{"head_dim": 32, "vocab_size": 4096, "activation": "squared_relu", "norm_eps": 1e-05, "qk_norm": true, "bias": "none", "tie_embeddings": false, "optimizer": "muon", "lr_head": 0.0096, "doc_mask": true}
Each number is 500 + 40 x the weight over its row's rms, rounded and kept within 0 to 999. Layers, rows and columns count from 0. Numbers have three digits each. The size before them is the row's rms in percent of the matrix's.

# q: layer 8 attention query, 384x192, rms 0.0524, rows 124-138, columns 64-127
# k: layer 8 attention key, 384x192, rms 0.0519, rows 124-137, columns 64-127
# v: layer 8 attention value, 384x192, rms 0.0734, rows 96-127, columns 64-127
# o: layer 8 attention output (transposed), 384x192, rms 0.0633, rows 96-127, columns 64-127
q124 103:519498497443535591514442434561468511467538454568492578460495562510559567520494496451586475461518458415533555500519505493507473492495449467407478479542455524456533527461524480478551519501537469
k124 100:463510466436608555475454466444516473438531410536483589482539480494515545496512497494534581458486451528517553462537478520501503459507413547549480473514416496500552423507527515455480510505540550
q125 106:500498547543444534483473480480475498497542590602412581503509489434495472451485510494491527534510593459542553538541533484549481518509528506446547515599503478528465504471471488552542451475490491
k125 108:550584495511418534478464497499492508521559499536479509534438500481454441506472531530567511558436507483551441538508568448525490491509529523503564540520536461505507462495537489515493465498553489
q126 101:496419512483493507496523515531540544509487540476499602536508533515508546505503525484536454476459387520583541518526474510466517468481484495527471463460526532453472470468490491514514565441421449
k126 099:488410473495483526451533508538487497564490547485536555482455510502450445468482528507512468496486546530532427493502446508495544500448519519513505484535456468466406473470568497498594545501445491
q127 105:396477520501566549481541431366530539495502518518514528474459476545431507480522456501480493501467519515448498468519483446531405484466477447520485503428507459481495463507523448481481505479521486
k127 110:449514469498472564456510460497492477469483506550525467547413512466458442461479514526485458482465547457498436512505471474463413462482494427600499500478507503552481485414504561472518513572541467
v96 070:479460577492584532580532496487521505502472525480471511485561559419459520511575454481463476444457481464524487522529500499505507523485533486505500498488530509522574438433437523475485487528502493
o96 072:438456419478477440492459492580483528527554496486550503532538455483538463460474492421472494534494517531477461459441462524494487493543561464493513515512499518542463495573518498505512550511463482
v97 076:468492477466461526499463480504432480500505460527439457503525517569459544500421579495510497513560462558499509460483548485449463529493392570496601475581528534431513542473496540592539531453505520
o97 082:414518501501528451497556478514555559486532471480531577507475490479560477498565483465502513469486497493452468593540532514429545507536507430537435519405446526511550521500460519507525436515544458
v98 072:469458485428496507529445508526542491481507456608499482472553452447446526515482513556519414524581519437569485459506514534490455525577474458473516433473461580508518535554540539530490530509511481
o98 075:553449469536441442484536486502496522542519543468474458496513557444452526482427491472431485485400477545497453512547515496485498484528447585537415527486519489518405526450473496542524501508537485
v99 072:467526596482537523461479481517502528517462512440523531510529553468561529572463480499529556455428495509568430518501521455478565481458571547433482531477520494538452429549413493491510583470460502
o99 079:512443481532506428512519503476489462553524516545460487502469509608545463457518508514490459553564500459452493545447500492513492612498484479491588513547555462539493496526551483456490495504507491
v100 075:449499489519546513496450462527498508450509443536478531525470458545509471486494435456473500452488499472524522517516555461508538474544506465581454529552538481569488491581533496478444526533527423
o100 080:615558476519460495498469526478473510468474541482488450541539535511458499526550513548506524437510508520529486453514452561537469483495567613467534467475490558453492500492492506454571459452480529
v101 074:530517530457472469529504501520489499460497437524525535429534462475515546495529496502478544489478501478450531518511481543483592520439500544546496454488481536507470434518465519472536567498518529
o101 073:474422506551525508464467547482470473482470492462517476512547511540468492525475490526490516476530524487527471427495450497498429536533469514495439560560524483457522524541528500507438458493462470
v102 103:482500521472571450489488477477564460492482543462465597433521502512451545596470529504546597464492504517438483513515493495521522501468513527494481470487553464466516533557552465499494510535559562
o102 111:457505505501541487475535518469425546481479463560475480562490490543498543442531544545500507483511493480449532568480466516525529517482486435440514500534472471639554435491494504487483479513500441
v103 074:443495536510455537510545509495535538488572555541585584510421490516515438542568567519532492512593535480473522467461495491457511482496466502420536496522509474545425505519551496548472500517485523
o103 073:472467533556514546568501518529524504480520400479432469502531534485447618473493454432549512546494445550450527472502528482578502465475530439540498476443542489496524511515458497438558486499490522
v104 082:520504536483406521481466489590493503441464539481507454497549477444560489480499512556548510501500534476516447558450518546529584496502499482496499525544472524502543543511484494448497501460427512
o104 085:496505484547481497528507514483540533565496507525517499537524495448467493523493519446409499543459474436586571433489464474426431539496492535582503495525510470440500509527449518417541525512488511
v105 082:486512532541466475471544494571464521498514499546558437485547478493453489479459512486534456545492515449472515475525576476541539512500506504504431474550482510504517529473493441614506524478459489
o105 081:580491470501492468501429436365509494484425542452502526568489510482486531507459542441451509495474541472509490475511435555450463498544473496523469506431515492440547501509523496478516513503517494
v106 066:515507508558443488565534512512484479494514522508469526465529555510497451542524565531420497467552464468461496520516469500537552500490454515449562472557441557522561549477474557414440493516486497
o106 068:420495518435538536480555508535540536476562536482468541556530432498520525438521515483479518540453456545426534526499521506501463489549513487525556499509558459514447494515517502570482576530487495
v107 081:567508530487500469428497520505441494494456505488550482526474453446485460441403503489495543515518509493533525492588516561551540429505460442486484424480503474544508531558489376549550482526482494
o107 077:515516505520468474511512471497524490460519500465472528485483508544442448531555465472575485490459504503430486482472472473506451534565532513512433537472478491432562372510547505445497485499460451
v108 077:552484514441440508523505454516452520463543541519549479524506437485491541499553493519455495521494447453514475564492526507545513583528491433507458537539521520449496531503508483446518500490495498
o108 080:556508429498492441484497525534499466520438502495483461434521515516488471465464511549488454482538549506546556473503466493460470515503569576541519524540472511491444554543480484528450499505520534
v109 074:525545560507522514583459542476448492484567510478436483541527453514548438529487441481513562572476555548529526496553499502505545505488613485475474453500551455547524507543438447527509511570495464
o109 074:540442444485476492424530507508519439489409481460568556479516539522495512472427491533549397497544571494509526449455498499557408541541462587483542506561479519464517439483518487451494434499464478
v110 072:555493494490453477503449450528503496546496545428533480412458480486500524505491480470454478479486501505529474538403487520511513423529449470471477529503491482509541458521475498535528383439528488
o110 074:469426512511520545526557518459508509457509416480438532465459540491552514462564546453443520492531457452464489532541525486461528508575524451465468487534541488496459502493508535467544559468546469
v111 082:508494549520493530570481553550546534477525529581516459586462489522509447516512532480444543561507548555389471475484440541454583539567504512479450472466503480596523500512478557502557431508498478
o111 084:480451456496512536518489490495487497506452473444479590464488463480557545467527477460520473509535521496528584490507524518611414502508504501534509456575574556473539428521406458377458577499488485
v112 083:493395501466528457506471467524497502555474490537455505436555500522480601553531529428506519507567489524426521452473491508544507415505447460535471467525549516402509485522516529454516542545478451
o112 093:487530510521466505507544505451515523477486509468500507495439590577564469462526500502450528455510564533458521580569525477484503564537607467464569539545547491617477428528505477463525512479497496
v113 075:483500507511469501496454479482499545463535502540475521508588505513427523497449550478483522544462510511571515493427537521514541377560554488447466558510519513564516521459481445512542468497532492
o113 075:522529495502493519504572524454515499476480489482489447517451472502546527484561462516511462461473466455458463500525466486549462498512515477544495523468521492410479477539549569503498532429522490
v114 077:471487484502445608421475548471538507499485501479532559500474486451409442446527536519509474492575438481519554577421475434467521496494474407450525492536547484593430425565416537506535513522435517
o114 073:510480487503499439553445452570489482542574548550503437527527496452566550472517412453476539526514454538468506448528558587561497497493548580541492548536467476441508546466582538512456492470520537
v115 078:508506522499489481472557490473559494461529428522500471501513408424568516440544414451512399499479505512449519485483502414482494493461442474480499560519512484517466468505505479529500489480497557
o115 076:493581520492444532517433452591424463516491536518516472524574572526482458564514574422469493501453567580606459477522442547514524496542516532511507463538493551451481574527470538461545502510484554
v116 070:518500473469432465467535535505554508581522511546498511503473507455569492491440497432476515447410442474498465493568513504599510599483551478509490495524456533493579547476474492512502455513475493
o116 072:453544508538540528503430446485544509438481517521563462466586413497443503461497547477469494522538452435525511509487513542403454420485510533411495496411583457465521467530508512514564574524549510
v117 078:557553528522488496516517526471514521431475492537481514432502499499497504498427580450521476513450453514472477529529489614507468433497562520476484496518503429496550506453520446509547514450506524
o117 082:491473470488476539464473507520492528593547539484540479539537504427496514511522468586497487460459556513426503464496535468507416529467463482546501524469520527516490522496497511496558526514498471
v118 076:459480472512522571551437529461538506555566523498454507460476489530493529547562466422558490524463444501432489496500498525481502437465503530463552472540567582473500476512483516517485454456536522
o118 081:516506554529535518475576446490432515491449449478481497485549545518525460406490493527537570480512498480477575486485515490506485561543495482565560522546549472548505481542472465429479479511457492
v119 074:508461464548476555520529518508499504555514547485527510511521476541491384517533543497439524558488499519456501507496474515452491526488515513458511513484500518522538565562459544542424443422495428
o119 073:475518504484459461487448483517523459489466530439483453447473502493465494457496452463559460518480484390561536497458548512580471465500486525559460494549510491489507517450539500441538475542502515
v120 078:469520534462449487452573425519503504503441513573494489469539528519467434528468486422471453474434562505486506562567495492507552473501492540497483503430438545454498498531406488521549507564447475
o120 076:542567471501505487514441522497517431469532466499512530534498588549488517489491518555537486478499519420474472447500524477454485517555432504465536498445585430487499516497590438547428463497544497
v121 072:524470417488438482543498520481504519515553531512460471513451548477456480543459485524459494498517511495553559483527468503542473427481515405478571510546495469561480537502546602469550501503522511
o121 073:494514469523534502497526446531520442461481460530490535506497461487525507499523570535445496471484493524453373516472546523478494546413533460496445527441507527480514498482479454538457512488447510
v122 084:503525574469491484538483546496447491503546514488440545509552457496530450554571506405452525522588513490550544401488505412511491518529476519479549492515527525591550513481467490443483461442510552
o122 087:509417511505515494487538492542517559480473501480489513452512548518488545422544417500500463536425482530469549513463514510491544527571549523544480493496510536424500499538504458474486548601467511
v123 082:433436520514524418522553480445479543496539461435547461443529556497503458559512505513510529510474486619441463499495444526456493507529575514530469546524540531561532474471513422497484484501571499
o123 079:492527471468480583492428515531542459544468510554435536471409494492532506505537479529618509459522583468486518502464529549509513557477467455468520468508515429488418510507441492456543576517427454
v124 077:538362547515531458450620482524501483523542487522498455488480465524477476522559455532399530469485523475457450532497542516486520523495436513539487526483457497510464510483485572429480489467464500
o124 079:461556483521478534559403539545501523460516519461475505516538545532516501539478499524478510473466534508528569465555440486567484554493522512470471475492528521507589570495474415490474539464501464
v125 083:466447483500502523542528473554545504528413561504480491509492597559482529515459548481523559510503506459442429474481537486471511505552574479407459504448538474485570561465500519518510444530461507
o125 085:481541423499532509507540454508493503449563470508465478508453458457538523517512526555527468492543519534532544578485444539501477471477464482532478456518465490557471442459508514530483546510545491
v126 069:461547519439439499493442463522521539524544457520466477551524505438494372503466518490450512475489473493586497455480496458464591473515522566568517478565466509501507463533556467464560459472458478
o126 072:548504462532502503486537505526527498506439543561513460534446472514537495525524462474484500509514429522451485576521514525500463552518483517509474487412441525431549524444463489499440488506493476
v127 075:482469485535460509468529497529495473516550464516547487528439544531480517509463509582536514502566542421505493503504478465527533528461478572488459524482479604510457498473550505574455462532503443
o127 075:482511420488490483502487473508480453528488533462459579554511447457478477528476558445491519556474462484530479456450457488440504480504472470539472541451478508454516518490480493505553550498479576
q128 110:429506423529492605488486511522548507543534545494524477596478467475514500469520502547546520459492511548513466434397476476522461518505464548496525476499516459474455502446507449535517506469477500
k128 097:505533512509437517547508535471482534542540535490479455514553473485500467496487417442415477473511580537510446502461517533543561495484549448448559435511469555445492517537541503469556511535465475
q129 084:582421502516499486474460452506478451506501447420457478459532493528483584523580492422450531404507541442479493458447437502516479513481521459503473507515420543515446457496492541502523531478543544
k129 088:486545516443421507490546492412511511516503490530430461515536461456471522481484482558455484485484458578514523485478471493500451551442538514529584541425519481456434541490449408540562485534517529
q130 102:531477505593537463454542458460425536448480445476495482450597521425534479531522503460471518424489510405533552476490428483509538522514483432533504525529436502533540416465449518483471529522472546
k130 084:559433435468534593436540429534503522549494457502516559511495451487517491505510550503513504458506529519456519466538484551443439560542451482548504531464571453471558482551454494512388488510557475
q131 085:516535497482556409483558544547448537491513403507463464459529538468499503513479545548447499517451500483493477529546517481494534482512542544481455523540498510468438508543457542462524517525511532
k131 089:524522524471458503499454467512500433509464502526486528418450518493521495519504534496538520489499543476438567527516471532491520523451501553528477538518532507522493495508456474460521514479497501
q132 085:479535502381546499522518498469520458512523491510471538512438480480588468452450506517479529509512569502418478558474561454487578502549503531599541483499562437504490499540496449452557484483537468
k132 066:415510467443509471489492525476486487522577461525493423473502470457507483456434525497534512575487463495431497501501506474559506517461508452469480466546590522569482484446530451513540493421542460
q133 107:507492571520479573602468541522578429578542568520542519530439485593470516564463445516579520511476497503496473477528509462538483463499500510469516482483503517460523508503561474540482450441518439
k133 099:518509473469483492521450533492493531557573573500494450570488514521481536465515448516441449498495516534535461492464468457494459486481527513481514547497480551495446544533549435504540541513515564
q134 102:513547540486510460515465507503531468459538495567501460455524446529529480552391482461482577523430464492507535502450512491549576462511450473562507505498547488497567510522499545524475515503517562
k134 097:496466520483454513477463580457506566504525479503514509556552508598456527506511487522499492541529601512534487490493487430476404473478554530415504561541479560537486581475522423566523553455436541
q135 109:505504562533496542473459486590518513530491568553571483512470450499437534518504411478474481525508438478476453471529465447542474507477460504387495475574455574481552508492544524496464498492511486
k135 085:491483514546567458581542477530546635510508520497481510527520480553473579472519499445450494522568508490584463541442499540460498497436501551497556527562436495499421573536416583440513490502552508
q136 094:557592429461520503482477515495469514397472506484505528500524514475524462490528527451490468459565568481480564523506534468477540521512418501476521449511537555536472455517469482472492548594549515
k136 071:512544467484522533459579511515520536548487475515451527458543478414567509538485532498503573504434448469556512509476545474456514549510481514429479429490456494589507506541487532483496472527561464
q137 099:468475455487533455575549492472508469430541555495549476517459456458621497492494470478503504556469503515478475547451462521499496470490544485597547492523505439524436484496489520554540492480477518
k137 102:545449519475501511461452538540447460476525538519474449506500511525475474468466427528516474501478563507451472484487506434495487496506561458498594517549507502489399541480581485494480519525468519
q138 100:476515519520552526464555538564539540488515553496493473600469456568497494524490452527452477468539516498430413481508457434508450505468552503534470509572510489523419471473431496522514457477523457